config = dict(
    n_layer=12,
    d_model=192,
    n_head=12,
    n_kv_head=12,
    head_dim=32,
    d_mlp=768,
    vocab_size=1113,
    activation='tanh_gelu',
    norm='layernorm',
    norm_place='pre',
    norm_eps=1e-05,
    positions='learned',
    qk_norm=False,
    attn_scale=0.177,
    bias='all',
    tie_embeddings=True,
    parallel_block=False,
    init='normal',
    init_std_qkv=0.0355,
    init_std_o=0.00513,
    init_std_up=0.0355,
    init_std_down=0.00363,
    optimizer='soap_variant',
    lr=0.00425,
    lr_mult_up=0.676,
    beta1=0.95,
    beta2=0.99,
    lr_head=0.00609,
    grad_clip=1.0,
    warmup_steps=200,
    schedule='wsd',
    decay_fraction=0.775,
    decay_shape='pow',
    final_lr_fraction=0.1,
    batch_tokens=32768,
    seq_len=512,
    doc_mask=False,
    train_tokens=188100000,
    steps=5741,
    dataset='wikipedia_en',
)
Each number is 128 + 24 x the weight over its row's rms, rounded and kept within 0 to 255. Layers, rows and columns count from 0. The size above them is the row's rms in percent of the matrix's.

# layer 5 attention output (transposed), 384x192, rms 0.128, rows 20-40, columns 128-191
size [ 93  93  99 101 101  94  97  91  80  93 105 100 102  96  94  91 100  94  97  88  97]
[[115 167 162 125 174 112 110 105 146 149 100 111 153 142 148 116 146 112 150  89 107 110 114 106 115  90  99 130 106 153 119 117 123  96 147 156 121  80 150 161 124 111 111 129 183 159 122 116 111 138 167 175 138 114 125 139 140 134 149 112 142 151 146 150]
 [129 107 152 145 157 130 119 142 106 148 131 156 138 119 156  93 112 126 140 110 175 157 123 156 124 121 130 138 121 133 126 116 120 109 153  90 129 168 143  94 136  94 147 167 136 116 158 132  94 112 159 120 134 147 118 141 121 155 160 131 111 137 159 195]
 [112 135 159 110 154 131  80 148 169 140 165 154 123 120 104  92 101 101 115 129 154 148 122 178 115 132 151 132 126 130 155 132 156 108  78 126 135 165  65 125 121 106 141 117  97 105 166 114 122  97 130 136  98 135 117 137 126 143 109 173 130 118  88  91]
 [126 118 158 132 100 141 120 101 115 124 146 159 134 152  98  66 118 152  90 151  92 133  88 102 110 108 127 127 190 155  98 130 151 104  71 148 109 128 117  90 101 161 175 166 105 130  98 133 135 105 111 128 104 135 136  97 121 102 140 114 138 123 108 140]
 [ 87 126 198  98 157 106 143 118 133  92 125 111 146 150  89 108  89 107 120 135  97 133 173 121 123 126 126 126 134  79 107 131 117 103 107  96  97 135  96 142 175 106 131 181 122 117 103 121 116 100 161 133 129 130 122 101 122  97 137 124 162 132 137 149]
 [ 90 169 130 156 114 128 109 147 126 108 118  84 149 158 116 141 164  98 132 106 130 131 169 159 116 158 118  80 147 140 159 190 131 145 125 157 119 146 110 136 138 100 133 143  88 134 148 155 147 113 153 127 123 137 130 176 122 131 173 116 175 167 113 143]
 [149 191 149 153 150 117 104 181 118 118 106 137 131 108 155 176 100 125 137 142 154 148 115 162 135 121 150 173 139 142  99 149 128 121  89 121 102 131 142 172 131 125 153 127  99 102 159 158 121 147 103  84 155 116  83 111 142 153 125 124 113  99 142 130]
 [156 143 116 138 134 116 105 122 140 128 160 111 157 151 130 150  96 150  95 111 177 143 151 122  78 138 154 162 125 126 175 162 115 108 101 132 145 117 127 133 158 132 110 149 153 141  98  95 142  77 146 122  97 123 127 146 127 115 103 140 105 100  92 152]
 [150 136 127  85 174 158 140 118 155  98 112 139 141 125 109 114 186 116 126 121 162 166 132 101 130 138 145 153 134  75 137 135  98  97 167 125 126 138 141 132 135 121  57  96 150 108 111  90 130 134 132 113 121 101 102 105  97 113 120 131  96  95 101 136]
 [124 116 104 136 118 125  90 110 119 167 136  98 108 144 114 124 133 125 136  78 123 124 148 126  87 158 163 138 148  92 136 135 166 115 106  93 136 155 177 117 119  88 107 138 111 102 116 134 129  64 140  83 134 140 137  89 117 143 109 167 143  93  92 126]
 [121 117 123 121  92 179 149 123 157 118 104  96 132 140 103  67 107 100 132 117 112 118 128 179 149 133 122 127  98 148 120 101 121 112 108 128 110 147 151 114  87 128 112 133 174 130 138 110  83 108 137 122 113 110  90 135 122 101 100 150 154 168 137 142]
 [121 142 109 145 137 101 144 106 105 139 109 113 129 123 116  93  78 151 142 148 113 138 110 140  95 150 155 126 131 151 152 129 135 163 140  98 136 100 113 175 150 126  95 130 130 127 147 168  98 153 148 151 135  83 106 121 145  92 144 119 147 119 134 131]
 [119 152 115 123 112 164  95 121 124 122 121 113  83 128 141 134 135 135  93 106 112 130 147  98 138 123 128  75 149  99 113 208 119 123 130 135 143 142 110 122 157  78 101 116 153 139 165 104 115 103 115  95 152 106 189 172 163 133 123 130 116 124 152 114]
 [145 109 137 111 136 144 134 105 146 145 152 101  94 157  86 100 124  94 121 130 126 132  80  86 141 104  86 164 112 141 172 128 131 127 155 137 156 180 142  77 126 165 129 128 108 150 122 137 168 117 123 179 122 114 117 145 115 155 124 162  91 105 104 155]
 [162 107 158 146 158 131 119 142 151 150 128 100 125  90 159 146 121 114 129 141 176 132 123 152 139 130 103 161 132 144  98  97 160 118 140 133  90 142 147 131 161 134 158 139 141 125 210 180 152 172 147  88 139 158 148 107 135 151 142 127 141 103  98 133]
 [142 166 138 101 117  57 148 156 110 128 171 156 123  99 139  78 113 152 156 141 122 102 146 119 128 124 155 132 132 114 147 142 154 135 140 112 113 133 161 100 107 102 138 184 107 129 127 122 159 143 100 113 134  87 108 114 105 116 140 142 150 191  87 174]
 [107 148 152 139 100  99 120 138 133 141 122 107 161 129 140 144 145 136 125  63 138  81 139 134 140 119 105  96 118 126 119 119 119 172 107 115 136 122  90 100 175 159 111 146 102 130 103  94 130 155  84 123 113 163 141 141 126 130 149  93 124 115 134 128]
 [119 141 147 144 164 138 101 136 179 124 180  83  93 122 128  91 120  96 183 124 122 112 139 136 115 165 118 104 113  56 100 160 140 156 152 112 160 159 122 103 184 113 150 131 116 127 122 108 133 128 140 130 167 146 158  66 153 114 173 123 149 115 128 151]
 [116 134 119 116 139  80 120 135 144 130 162 175 144 142 126 142 110  91 110 100 161 180 113 118 135 124 115  98 142 119 151 105 122  73 129 109 162 149 139 148 117 104 134 146 107 149 114 110 115 117 162 124 169  95 104 144 148 118  82 125 139 150 192 124]
 [108  89 129 148 167 138 101 156 132 133 128 126 118 163  71 140 129 123 126  98 133  97 145 101  78 125 105 133 135  78 109 146 133  97 136 134 132 130 132 117 122  59 135 130 134 150  68 156 175 116 119 121 119 146  93  94 124 140 177 158 116 121 137 143]
 [130 158 141 100 156 111 142 115 161 113  96 132 123 137 129 143 147 162 121 137 106  99 108 121 105  71 127 143  93 116  93  95 127 111 157 142 124  90 111 120 171 143 115 124 126 123 110 153 120 149 139 177 145 129  87 126 139 138 136 114 159 162 167 151]]
# layer 5 attention value, 384x192, rms 0.148, rows 21-40, columns 128-191
size [101 104 110 104  92 103  98  88 102 108 108  98  99  96  93  98 102  98  92  96]
[[141 153 136 150 132 127 136 130 127 143 137 169 126 118 128 109 124 162  92 116 109 139 134 118 143 107 153 151 132 155 145 104 162 111  94 151 126 124 164 195 123 147 136 102  87 144 132 118 166  98  96 104 115 125 136  99 146 171 127 139 102 154  92 115]
 [107 116  96 106 147 111 154 118  94 137 163 151 117  75 145 120 177 129 142 149 134  91 133 124 120 111 127 124  92 138 108 150 151 136 130 136 154 150 164 116 181  79 139 169 139 130 137 124 109 128 135 119 134  95 140 175 132 145 124 121  94 121 154 115]
 [135 126 113 125 165 135 141 115 113 114 121 111 131 133 129 104 115 130 153  83 135 125 134  97 159 143 108 160 123 150 177 152 113 152 151 114 132 142 109  99 134 103 122 139 159  91 145 147 136 114 140 112 133 163 119 166 107 129 131 156  94 107 142 115]
 [103 179  97 124 176 137 102 177 102 174 167 141  95 119 156 138 171 135 115  86 136 140  92 166 137 131 136 158 146 158 151 111 104 142 148 110 145 126 180 128  62 129 129  69 109 141 134 149 149 123 106 139 121 155 151 124 117 129 116  86  84 125 115 107]
 [128 153 117 117 141 170 123 100 148 125 127 124 152 103 126 138 127 139  92 115 141 124 102 115 177 129 152 157 106 133 136 142  98 116 121 109 139  95 114 101 122 125 150 124 162 135 142 146 103 167 132 186 162 150 106 148 141 111 113 140 120 150 132 128]
 [144 102  99 134 117 167 158 102 155 139 137 125 142 121 119 133 134 144 135 187 103 113 153 136  99 107 120 104 132 149 133 101 133 103 119 128 107 127 134 143  82 148 136 142 110 130 137 129 133 152 153  99 133  80 139  88 115 136 122 153 100 160  84 140]
 [144 118 113 108 128 121 136 119 121 157 128 155 144  94 133 145 157  93 128  76 105 110 133 162 161 128 101 118 116 110 108 130 121 136 122 148 165 119 139  83  80 105 100 113 135 100 121 102 133 136 140 178 125 125 129 118  75 113 130 153 103 116 178  64]
 [106 101 123 160  85 118 134 117  93 149 145 119 103 117 140 168 112 111 135 102 121 133 161 138 127 151 127 138 157  84 121 124 128 170 100 147 126 165  90 161  87 117 152 153 120 126 159  94 109 118 103 161 131 132  99 135 135 125 133  93  88 150 121 119]
 [103 128 133 108 128 130 135 162  95  70 177 170 184 146 145 129  99 133 115  73  92 158 123  92 151  88 119 134 154 155 131 112 111 157 124 134 127 120 128 107 128 170 159 121  99 132 148 140 136 167 118 130 107  98 129 145 162 119  99 115 117 118 128 105]
 [ 91 141  97 131 146 111 125 141 145 131 105 154 112 113 119 120 172  98 100 152  83 102 112  84 130 177 121 123 112 126 105 118 130 147 178 136 131 127 123 146 142 149 147 114 130  93 145 130 114 158  94 136 116 125 151 123 132 146  96  77 125  69  96  98]
 [118 130 150  83 123 172 103 150 171 103 134 183  99 129 175 166 143 111 126 124 150 108 122 145 122 105 128 131 142 151 116 140  70 115 111 152  98 113 130 129 109 161 154 124 153 125  98 111 103 128 130  93 158 136 159 147  94 105 100 129 143 101 106 140]
 [134 163 127 116 126  85 170 111  89 135 120 115 149 129 165 131 130 127 125 140 128 112  87 129 108 139 152 169 105 120 143 133  95 165  98 112 126 128  85 137 174 149 111 172 114 120 142 169 140 129 138 167 135 136 154 123 132 104  94 126 133  86  99 149]
 [ 90 117 166 123 159 119 129 170 121 123 146 116 116 151 119  67 160 115 122 136 130 144 146 139 139 148 147 121  78 118 101 132 168 151 111 141  60 114 127 157 165 152 108 142  98 150 123 115 138 136  93  97 178 149 152 114 147 155  74 115 140 131 126 163]
 [101 133 133 107 124  98  96 144 170 154 124 114  94 125  98 125 143 121 185 107 139 167 136 114  64 120  78 130 102 125 124 140 127 117 119 120 117 136 146 174 103 135 139 114 162 139  89 192 145 138 125 134 149 130 114 120 145 131 101 129 161  79 123 157]
 [139 111 146  93 133 139 170 143 173 163  85 135 135 165 114 125 172  92  93  98 126 160 134 121 101 136 145 104 136 121 116 152 158 168 123 145 135 138 152 137 160 127 109 109 167 139 106  83 117 137 140 100 125 149 116 140 129 137 119 105 121 125 130 142]
 [123 108 161 142 135 111 123 130 128 105 119 123 134 154 122 158 116  88 158 154 104 115 108  93 121 130 108 124 140 138 162 111 135  92 134  76 119 115 100 179 113  81 106 115 138 116 127 171 131 144 131  92 125 121 103 159 110 142 151 159 125 163 137 131]
 [125  95 134 119 138 134 156 132 127 133 137 120 103 149 123 151 169 120 119 162 149 127  86 117  95  85 147 156 131 131 146 115 152 191  87 123 121 131 100 179  75 143 107 119 103 130 110 145 129  83 148 138 101 129 139 145 134 110 126 147 105 162 140 167]
 [132 101 140 161 120 141 122 100 106 132 118  92  80 136 136 113 103 152 112 133 121 126 137 123 124 154 181 152 133 141 106 144 133 128  94  96 145 145 162 126 145 118 139 129 154 162 153 103 116 105 129 141 145 116 125 133  90  70 110  90 126 163 132 130]
 [130 103 176 116 130 133 130 109 116 136 151 132 104 129 124 122 114 148 134 138  80 159 124 177 141 121 146 130 113 160 149  88 133 125 122 110 141 143  99 132 132 124 143 110 119 130 141 124 104 130 151 104 113 125 119 143 201 113 147  84 105 163 114 116]
 [130 100 158 123 117 142 121 133 144 107 138 157 138 103 140 111 135 112 135 107 142 144 155 129 113 158 159 113  99 114 184 183 154 126 137 138 138 116 136 112 134 150 154 146 121 142 101 152 179 121  97 145 176 140 128 179 135 124 124 177 150 185  85 141]]
# layer 5 attention query, 384x192, rms 0.182, rows 32-63, columns 128-191
size [100  95  98  96  99  91  90  85  89  84 106  88  90  91  95  93  89  95  97  80  98  93  93  95  98 117  94  94  94  97  97  92]
[[ 87 121 127 134 182 104 120 118 106 156 109 112 130 131 117 108  98  95 165 120 153 131 118 145 161 127 133 108 119 171 108 186 112 173  63 147 133 120 127 110 117 126 113 110 164 128 129  91 136 129 131 142  87  98  91 139 135 164 113 121 148 166 146 134]
 [138  79  86 110 146 138 134 105 124 132 130 156 125 143 173 160 115 132 155 146 113 135 151 104 135 119 113 149 148 129 104 100 132 136 150 102 128 115 126 107 116 112 130 130 157 119  92 151 138 120 115 106 134 134 136 149 118 162 115 160 125 123 171 171]
 [135 167 100 133 162 178  92 165 113 121  87 129 143 124 114 141  69  95 114 142  67  93 132  95 143  96 103 138 127 171 136 128 135 117 152 145 164  72 154 151 155 132 135 116 101 130  97 140 107  96 117 143 126 151 133 120 114  90 144 154 123 157 130 128]
 [ 99 130 171  96 114 133 146 134 165 155 134 145 114 143 116 106 127 145  67 130 132 110 139 105 174 153 142  96 133 120 159 117 159 165 126  90 137 128 148 151 134  91 105 139 113 140 119 134 148 173 125 139 155 133 160 136 100 151 133 135 139  85 166 158]
 [130 169 175  88 168 122 142 153 137 134 124 124 104 119 126 126 135 159 139  91 114 152 109 129 110 111 139  85 163 111 134 123 116 135 132 100 158 125 141 140 137 159 146 159  76 162 114  98 152 111 133 153 109  96 150 104  90 111 200 105 141 131 116 163]
 [113  97 124 123 144 144 161 172 110 124 127 145 169 116  99  89 114 164 131  99  69 129 136 157 121  88 120 109 121 105 130 134 141 106 148 144 118 106 167 120 129 171 110 148 123 139 155 121 173 111 109 166 138 127 135 170 124  92 155 153 115 151 114  79]
 [133  99 141 174 113 127  81 165 130 120 142  95 135 124 125  72  77 111 107 138  96 130 145 141 126 132 153 111 119 113  79 112 127 159 108 129 118 131 131 118 137 100 140 131 116 144 116 136 106 163 117 154 145 129 143 150 121 168 128 155 112 102 107 139]
 [157 148 135 159 162 120 107 111 123 128 117 104 160 132  96 109 105 114 132 157 165 134 162 111 139 114 130 121 145 102 138  95 108 105 140 164 124 130 129 133 143 148 127 149  91 139 130 220 125 119 115 131  80 114 133 118  77 127 122 112  97 124 119 121]
 [113 139 172 120 117 144 125 161 145 119  91  77 128 127 118 139 124 113 152 121 142 110 120 158 127 112 130 116 103 119 127  91  82 125 142 101 133 117 175 120  93 158 124 129 137 102 103 120 174 110 139 158 122 121 137 105 153 109 113 145 105 136 158 162]
 [121 123 141 142 154 116 122  93  95 128 104 128 110 116 136 109 118 142 101 114 107 116 139 141  94 147 129 150 165 176 159 181 133 173 153 105 129 161 164  90 116  91 131 101 179 109 163 167 117 125 114 151 149 150 119 147  95 119 100  64 151 117 109 120]
 [168 101 109 129 101 118 133  82 157  91 181 160 125 156 164 138 110 110 126 154 132 117 148 102 158 109 110 153 103  92 134 144 125  92 100 141 176 127 160 161 113 109  95 136 142 164 137 121 117 123 130 146 133 129 148 158 101 161 131 163 126 146 145 139]
 [115 127 131 144  95 116 176 120 122 173 118 107 133 133 128 108  94 107 125 130 120 126 115 134 116 135 151 109 142 128 161 143 127 141 108  98 108 126 145  95 137 182 155  76 135 146 122 125 133 103 116 166 147 121 115 107 156 141 130 156  95 130 117 121]
 [181 115 122 156  95 164  94 156 127 141 103 129 135  92 176 199  82 162 141 118 103 157  88 144 165 145 147 118 134 134 124 132 122 126  91 124 127 143 123  93 108 103 126 111 129 153 148 141  79 128 135  98 174 123  95 156 126 114 166 141 100 114 123 116]
 [137  94  98 146 147 106 110 138 137 196 114 133 114 116  96 125 127  96 127 105 120 132 141 149 117 132 138 109 130 152 124 155  96 125 174 118 142  90 139 152 130 137 129 144 111 141 115 147 131 165 143  69 164 123 139 153 111  88 161 182 141  75 134 162]
 [115 136 142 143 115 126 120 120 121  95 135 125 146 127 142 145 135 122 198 122 156 131 137 101 168 125 154 146 100 155 111 128 106 117 190 140 132 154 131 137 174 101  91 157 124 109  84 115 141 142 120 133 156  95 122 134  92 100  96 152 106 130 133 112]
 [122 118 126 124 158 135  93 118  87 165 142 109 130 198 183 161 137 150 116 172 134 130 130 126 157 108 148  95 117  76 130 120 123 120 154 106 143 134 169 146  99 158 119 160 158 157  99 158 135 125 163 122 143 140 110 151 106 122 181 125  97 132 142  77]
 [103 115 152 141 108 150 145 145 115 120 129 136 131 137  71 124  94 161 160 118 124 150 155 165 136 130 151 156 140  61 184 162 156 107 114 143 112 129 105 129 124 123 117 145 147 134  98 124 136 115 110  96 110 134 115 173 148 116 101 138 107 171 140 112]
 [114 137 152 175 118 101 105 156 113 114  93 154 148 123 143 123 158 175 133 158 125 156 125  81 135 129  99 171 113 193 133  88 137 143 133 141 108 180 123 144 116 116 165  79 149 139 137  87 108 158 126 125 159 125 148 141  99  92 132 127 154 170 122 103]
 [116 110  93 115  87  75 114 125 183 105 101  79 162 109 136 109 164 130  84 130 136 135 139 111 142 130 106 151 173 145 134 163 127 148  94  98 177  78 137 136  98 115 147 140 141 154 115 119 145 117 134 130 119 123 125 123 107  81 111 153  94 156  76 152]
 [146 106 102  98 146 146 122 103 137  82 164 135 103 114 172 120 170 126 152 122 144 144 127 118 153 103 107 113 100 152 129 101 161 117 122 140 104 103 121 108 134 150 136 168 109 132 103 136 118 134 182  99 107 125 102 141 106 104 124 145 157 118  80 109]
 [105 127 113 144 164 127 168 133  98 178 107 121 135 132 100  82 151 122 150 117 129 155 125 123 128 120 103 124 122  91 143 144 123  66 122 160 112 149 133 123 154 115 160 101 135 125 141 104 124 149 147 114 149 177 153 134 181 100 182 143 140 130 142 142]
 [113 154  86  99 101 129 139 159 143 111  76 172 130 130  84 138 152 136 117 126  88 151 117 107 128 144  89 127 116 157 126 119 115 114 136  99 133 120 152 114 160 111 123  70  89 148 111 101 131 108 141 141 156 119 119 142 173 100 112 110 132 122 156  80]
 [139 140 154 191 119 144 128 136 115 124 132 152 112 129 147  80 161 150 126 143 106 121  95 115 111 150 143 137 128 135 120 163 123  96  82 164 145 124 152 126 117  76 145 127 144 107 108 127 107 111  88 101 109 134 116  98 146 131 176 132  97 176  97 154]
 [149 114 133 131 137 169 132 134 145  92 128 154  76 112 163 179 141 160 149 135 105 137 121 148 141 180 135 137 118  93 138 112 160 153 143 133 179 123 106 100 162 103 130 145 164 119 135 166 105 159 144 152 134 100 140  85 154  88 101 142 104 137 152 138]
 [118 117 164 133 103 103 123 139 112 119  85 120 135  49 120 126 136  76 111 168 107 114 146 197 149 197 151 113 135 128 150 138 132 140 125 128 111  85 126 130 131 152  94 128 146 135 144  95 121 130 156 125 106 105  91 137 120 101 148 132 144 122 137 117]
 [140 120 130 139 146 136 132 103 143  85 110 138 121 159 152 123 138 136 122  95  98 140 120 134 158 143 155 121 160 106 124 153 140 162 145 186 166 133 124 149 114 112 133 106 113 173  79 153 162 132 108 135 117 107 123 184 109 154 134 148 118 176 137  95]
 [116 136 114 136 108 172 141 126 169 120 134 150 164  88  94 159 121 101 146 165 135 110  92  87 133 118 117  99 137 101 110 178 136 134 154 145 164 130  83 140 165 128 124 163 133 147 113 152 112 141 117 174 129 185 128 152 154 134 110 117  79 153 162 133]
 [108 118  96 105 136 112 116 112 149 154 106 152 166  92  82  71 123 138 170 168 149 143  83 121 116 165 115 115 104 122 141 106 148 160 136 119  83 116 132 128 172 121  88 144 129 138 140 165 119 131 148 127  65 122 182 142 120 121 148 124  95 144 167 137]
 [137 152 118 171 128 121 123 139 140 141 114 104 126 161 122 154 119  96 146  69 126  85 146 131 128 139 166 159  70 121 157  88 155 119 135 125 131 154 107 128 154 134 155 128 161 118 119 114 131 100 125 106 106 110 102 152 148 124 119 122  68 148  96 116]
 [ 98 149 128 112 134 113 105 139 127 165 138 137  84 126 110 142 121 144 104 119  83  91 138  87 107 147 135 120 179 128 126 102 127 141 148 125 122 115 137 108 155 139 110 173 107 109 144 106 170  92 173 133 135 119 130 141 127 119 128 187 121 114 111 124]
 [102 146 131 130 110 152 134 135 157 135 152 115  79 132 130 106 142 132 125 176 157 147  98 113  94  76 164 125 126  95 144 102 100 123  95 119 158 119 113 150 148 125  90 149 104 135 156 182 129 116 103 134 119 136 156 123 162 150 102 119 131 126 169 109]
 [121 138 152 129 131 123 176 134 151 133 153 133 108 171 114  76 148 140 139  99 146 110  87 131 167  77 163 111 118 118 118 131 157 138  59 106 130 127 107  91 145 116 111 142 149 104 155 126 151  75 136  88 101 186 159 186 137 100 118 144  80 165 144 116]]
# layer 5 attention key, 384x192, rms 0.173, rows 32-63, columns 128-191
size [ 91  93  97  95  94  98  98  91  94  80 104  96  88  91  96  99  93  96 107  95  98 101  95  98  93 102  90 100  96 100 100  95]
[[125 134 103 118 159 102 117 155 121 152 121 104 134 183 146 156 125 145 158 151 165 120 153 152 120 144 117 112 135 142 128 116 100 115 121 143 166 119 109 144 165 146 108 133 160 102 129  97 144 130 121 156 113  72 111 134 123 120 146 128 125 133 168 120]
 [102 123 146 155 142 108 121 107 160 109 111 166 140 135 136 134 132 142 114  83 117 112 151 106 147 109 101  81 118 140 152 113 103 129  92 124  90 148 151 113 155 103 100 144 137 108 104 118 135 100 150 109 143 188 146 153  96 115 155 117  94 120 161 134]
 [110 122 117 127 132 181 120 144 128 144 131 120 107 145 141 157 154  96 134 131 141 145  82 122 173 163 103 138 108 155 159 119 168 123 144 163 118 103 148 147 162 152 115  83 117 117 122 144 138  98 120 108 109 122 129 112 111 147 102 126 112 109 151  77]
 [123 123 142 151 111 133 141  88 147 134 137  73 118 111 127 125 149 169 152 119  93 161 140 122  84 145 166 124 117 158 155 139 129 133  93 130 107 117 188 103 139 117 171 132 139 105 103 110 147 140 127 114 139 106 133 128 121 126 143 102 123 178 123 176]
 [136 141 143 140 151 134 131 143 110 108  97  95 160 103  80 137 157 158 136 141 146 161 121 106 156 203 125 141 149 103 138 160 105 180 137 135 148 130 123 102 165 115 133  86  76 151 132 138 168 118 111 142 133  93 129 124 105 135 136 109 118 133 132 126]
 [140 149 146 145 100 125 128 116 110 164 129  99 173  84  85 133 126 157 101 121 125 102 137 133 130 119 124 117 147 151  89 158 182 164 125 109 112 124 102 158 128 131 163  95  99 157 124 126  92  84  83 136 144 153  71 134 120 105 128 153 148 137 135 134]
 [137 156 161 138  93 128 126 160 119 188 159 146 133 126 159 137 150 151 117  77  84 165 120 136 110 136 189 117 103 174 114 116 117 162 122  92 115 144 131 168 144 137 148 130 125 112 155 143  94 138 150 120 113 165 126 144 129 120  81  91 160  86 128 121]
 [112 138 145 112 166 123 132 136 156  90 112  66 117 119 128 146 117 105 134  98 136 128  99 131 102 154 106 169  97 145 140 134 100 124 144 131 106 108 143 101 178 123 134 114 146 118 167 169 141 111 125 135 119 128 190 111 106 146 122 148 138 117 177 135]
 [204 103 164  53 128  95 122 127 142 118 103 136 138 115 108 139 148 119 159 121 160 137 141 152 158 166 144  84 138 111  53 155  96 123 114  95 105 126 143 130 117  92 128 123 120  95 174 137 129  99 167 131 158 134 125 127 118 129 127 156 107 170 103 120]
 [124 128  84 151 144 131 105 170 152 137  91  72 161 111 155 117  88 199 133 133 131 142 153 159 113 100 133 126 137 184 167 149 142 104 127  80 126 133 117  95 118 125 126 140 137 142 120 136 130 119 166 118 177 150 119 119 136  66 126 130 138 135  86 141]
 [119 128 134 146 114  99 137 162 141 147 154 130 128 117 160 135  94 154 144 120 126 123  79 155 162  77 138 146 138 101 127  97 120 112 122 142 129 137 112 132 144  93 129  98  97 103 120 144 128 124 162 109 101 120 119 149  61 145 164  99 130 173  67 119]
 [ 59 114 146 161 102 115 183 127 155 136 116  97 137 117 125 119 137 137 152 131 124 133 118 131 130 137 137 151 160 131 127 120 120  86 121  80 137 177 110 139  91 122 125  95 139 190 107 132 166 102 110 170 133 171 128 126 115 102 141 139 131 138 139 138]
 [136 100 173 118 176 122 157 141 190 109  70 110 105  93 115 143 131 153 140 140 122  98 136 154 156 138 103 146 167 150 114 113 116 163 150 166 153 130 169 140 151  87 128 139 118 141 132 117  99 109 116 119 130 175 103 177 168 144  89 157 109  90 126 121]
 [131 103 112 139 107 113 143 121 146 125 142 127 142  99 116 147 146  72 138 128 137 123  37  74 155 136 110 124 119 120 149 180 117 132 149 122  90  73 158 128 150 116 120  91  91 142 106 101 183 148 145 152 156 177 133 125 100 124 143 152 127 107 117 142]
 [128 143 146  91 124 157 114  71 142 127 126 146 125 140 154 131 125 114 139 148 126  98 166 129 149 139 112  98 150 104 128 133 152 101 117 110 135  82 133 116 144 102 123  83 100 126 134 120 110 133 156 158 155 156  77 122  95 160 148 116 133 137 156 127]
 [142  73 152 157 115 106 131 140 133 131 140 102 145  96 173 148 147 171 110  96 106 166 143 123 142 119 110 168  90  98 101 108  90 101 106 132 125 156 145 129  80  87  73 135 125 126 144 135 134 140 149 145 109 149 141 117 147 105 170 117 112 102  88 104]
 [134  83 146 107 112 141 114  82  95 105 141 158 134 159 100  81 133 159 121 166 170 141 174 166 145 126 134 132 109 108 151 135 156 121 121 136 133 130 116 154 132 141 167 130 144 158 107 108  94  87 137 117 128 131 131 139 166 139 102 134 132 153 162 144]
 [111 163 139 138 148 142  91 137 162 116 112 174 124 104 158 149 127 133 135 106 114  75 115 149 163 107 126 110 175 123 165 102 149 105 115 131 147 168 119 143 139 105 137 106 112 145 146 113 141 101 141 101 156 122 132 108 184  92 169 107 128 131 139 113]
 [113 103 119 121 134 132 151 118 148 156 112  86 109 153 130 111 149 129 164 129 158 132 133 130 151 115 113 117 152 128 111 119 126 110 119 137 141 132 121 130  94 150 160 117  83 128 133 143 149 151 130  92  84 104 124 130 149 107 126 126 127 123 141 161]
 [119 109 129 117 166 107 131 150 143 145 111 128 141 111  73 149  97 147 163 155 128 128 122 132 114 144 106 122 120 131 150  75 168 115 126 121 117  56 136 147 124 165 111 137 100 155 119 154 121 143 119  90 124 129 121 102  87 123 115 118 181 126 109 101]
 [132 121  86 161 143 115 192 158  97 176 125 114 103 134  93 102 145  98 126 130 101 131 178 118 131  85 102 104 146 134 100 140 117 155 147 126 100 144  89 143 167 143 118 123 118 159 127  96 135 123 115 143 108 147 137 171 135 106 122 141 125  95 165 114]
 [140 157 147 112 111 197 115 156 120 119 163 128 123 142 113 137 138 113 108 142 117 117 121 145 160 146  99 130 152  90 188 130 103 124 118  80 144 115 138 115 120 138 108 109 129 142 109 102 125 159 100 109 149 140 128 134 166 121 140 148 109 136 166 124]
 [171 124  62 153 118 166 106  90  87 115 168 123 136 163 141 116 144 111  83 130 147 139 146 130  94  77  94 154 171 135 126 111 129 113  89 119 123 183 116 120 145  92 179 113 172 100 104 179 123 122 127 118 148  96 121 112 170 125 157 124 149 121 121 108]
 [123 130 143 119 132 139 122 152 119  77  67 119  93 137 169 145 174 134 124 116 127 110 123  97 140 117 143 131 140 136 128 151  95  81  94 119 119 122 181  55 121 132 134 125 126 116  66 120 122 126 118  80 139 125 126 155 117 133 169  95 119 126 107 125]
 [148 124 130 132 114 127 123 138 147  90  88 163 128 159 123 152 100 136 122 173 117 143 129 104 138 135 127 167 130  89 152 162 143 122 123  98 121 160 142 159 141 145 168  83 147 111 156 112 168 134  91 159 131 135 109 135 115  96  91 121 128 130 109 139]
 [ 98 118 127 131 149 105 117 119 128  93 167 114 112  93 114 146 148 146 126 173 106 117 121 159 145 151  91 109 123 127 118  76 152 168 140 132 123 131 130 158 152 146  97 155 189 156 119 118 164 137 131 142 143 143 124  81 126 139 162 127 110  87 124 126]
 [109 115 154 132 119 120 131 109 122 130 122 125  94 135 122 129  93 120 108 109  96  90  94 128 138 147 133 157 105 105 106 140 146 170  96 156 138 113 134 119 182 114 110 132  98 135 101  98  88 154 102 149 107 117  86 148  99 117 138 124 156 126 139 192]
 [130  94 139 109 152 190 156 111 107 139  94 184 157 138 128  79 130 114 109 137  85 109 133 136 106 137 137 141 166 106 109 135 102 112 134 153  90 139 152 132 120 127 118 135 119 131 132 169 130  98 130 143 115 105 145 117 112 146 159 133  94 169 101 151]
 [115 126 111 123 111 126 149 131 127 161 115 129 118 145 170 141 124 162 119 128 131 125 116 107 102 132 141 160 113 128  87  95 115 145  79 121 119 138 165 105  83 152  98 133 126 102 129  84 120 162 123 148 125 157 168 148 106 152 129 140  90 138 122 153]
 [129 111 150 104 152 120 167 168 118 133  75 129 142 181 102  99 141 130  97  80 137 110 148 127 114 145 132 118 127 114 163 119 163 137 153 123  94 136 199 131 137 118 171 126 154 159 139 125 156 126 101  90 151 122 112  74 120 146  92  77 141 122 131 122]
 [117 142 107  92 126  87  99 127  99 125 159 171 155  93 110 125 138 122 108 130  97 132  90 129 124 151 173 177 109  78 159  92 121 126 142 135 103 136  90 129 119 113 136 124 124  77 127 118 133 188 127 117 156 149 125 146 124 104 137 126 129 125 115  71]
 [129  84 160  90 158 143 102 128 126 168 152 108 150  88 133 103 173 117 147 127 132 121 155 130 100  89 119 157 115  87 126 134 160  99  91 151  99 167  74 136  77 122 123 101 165 121 157 116 158 123 145  98 110 137  88  94 114 128 128 128 163 116 160 136]]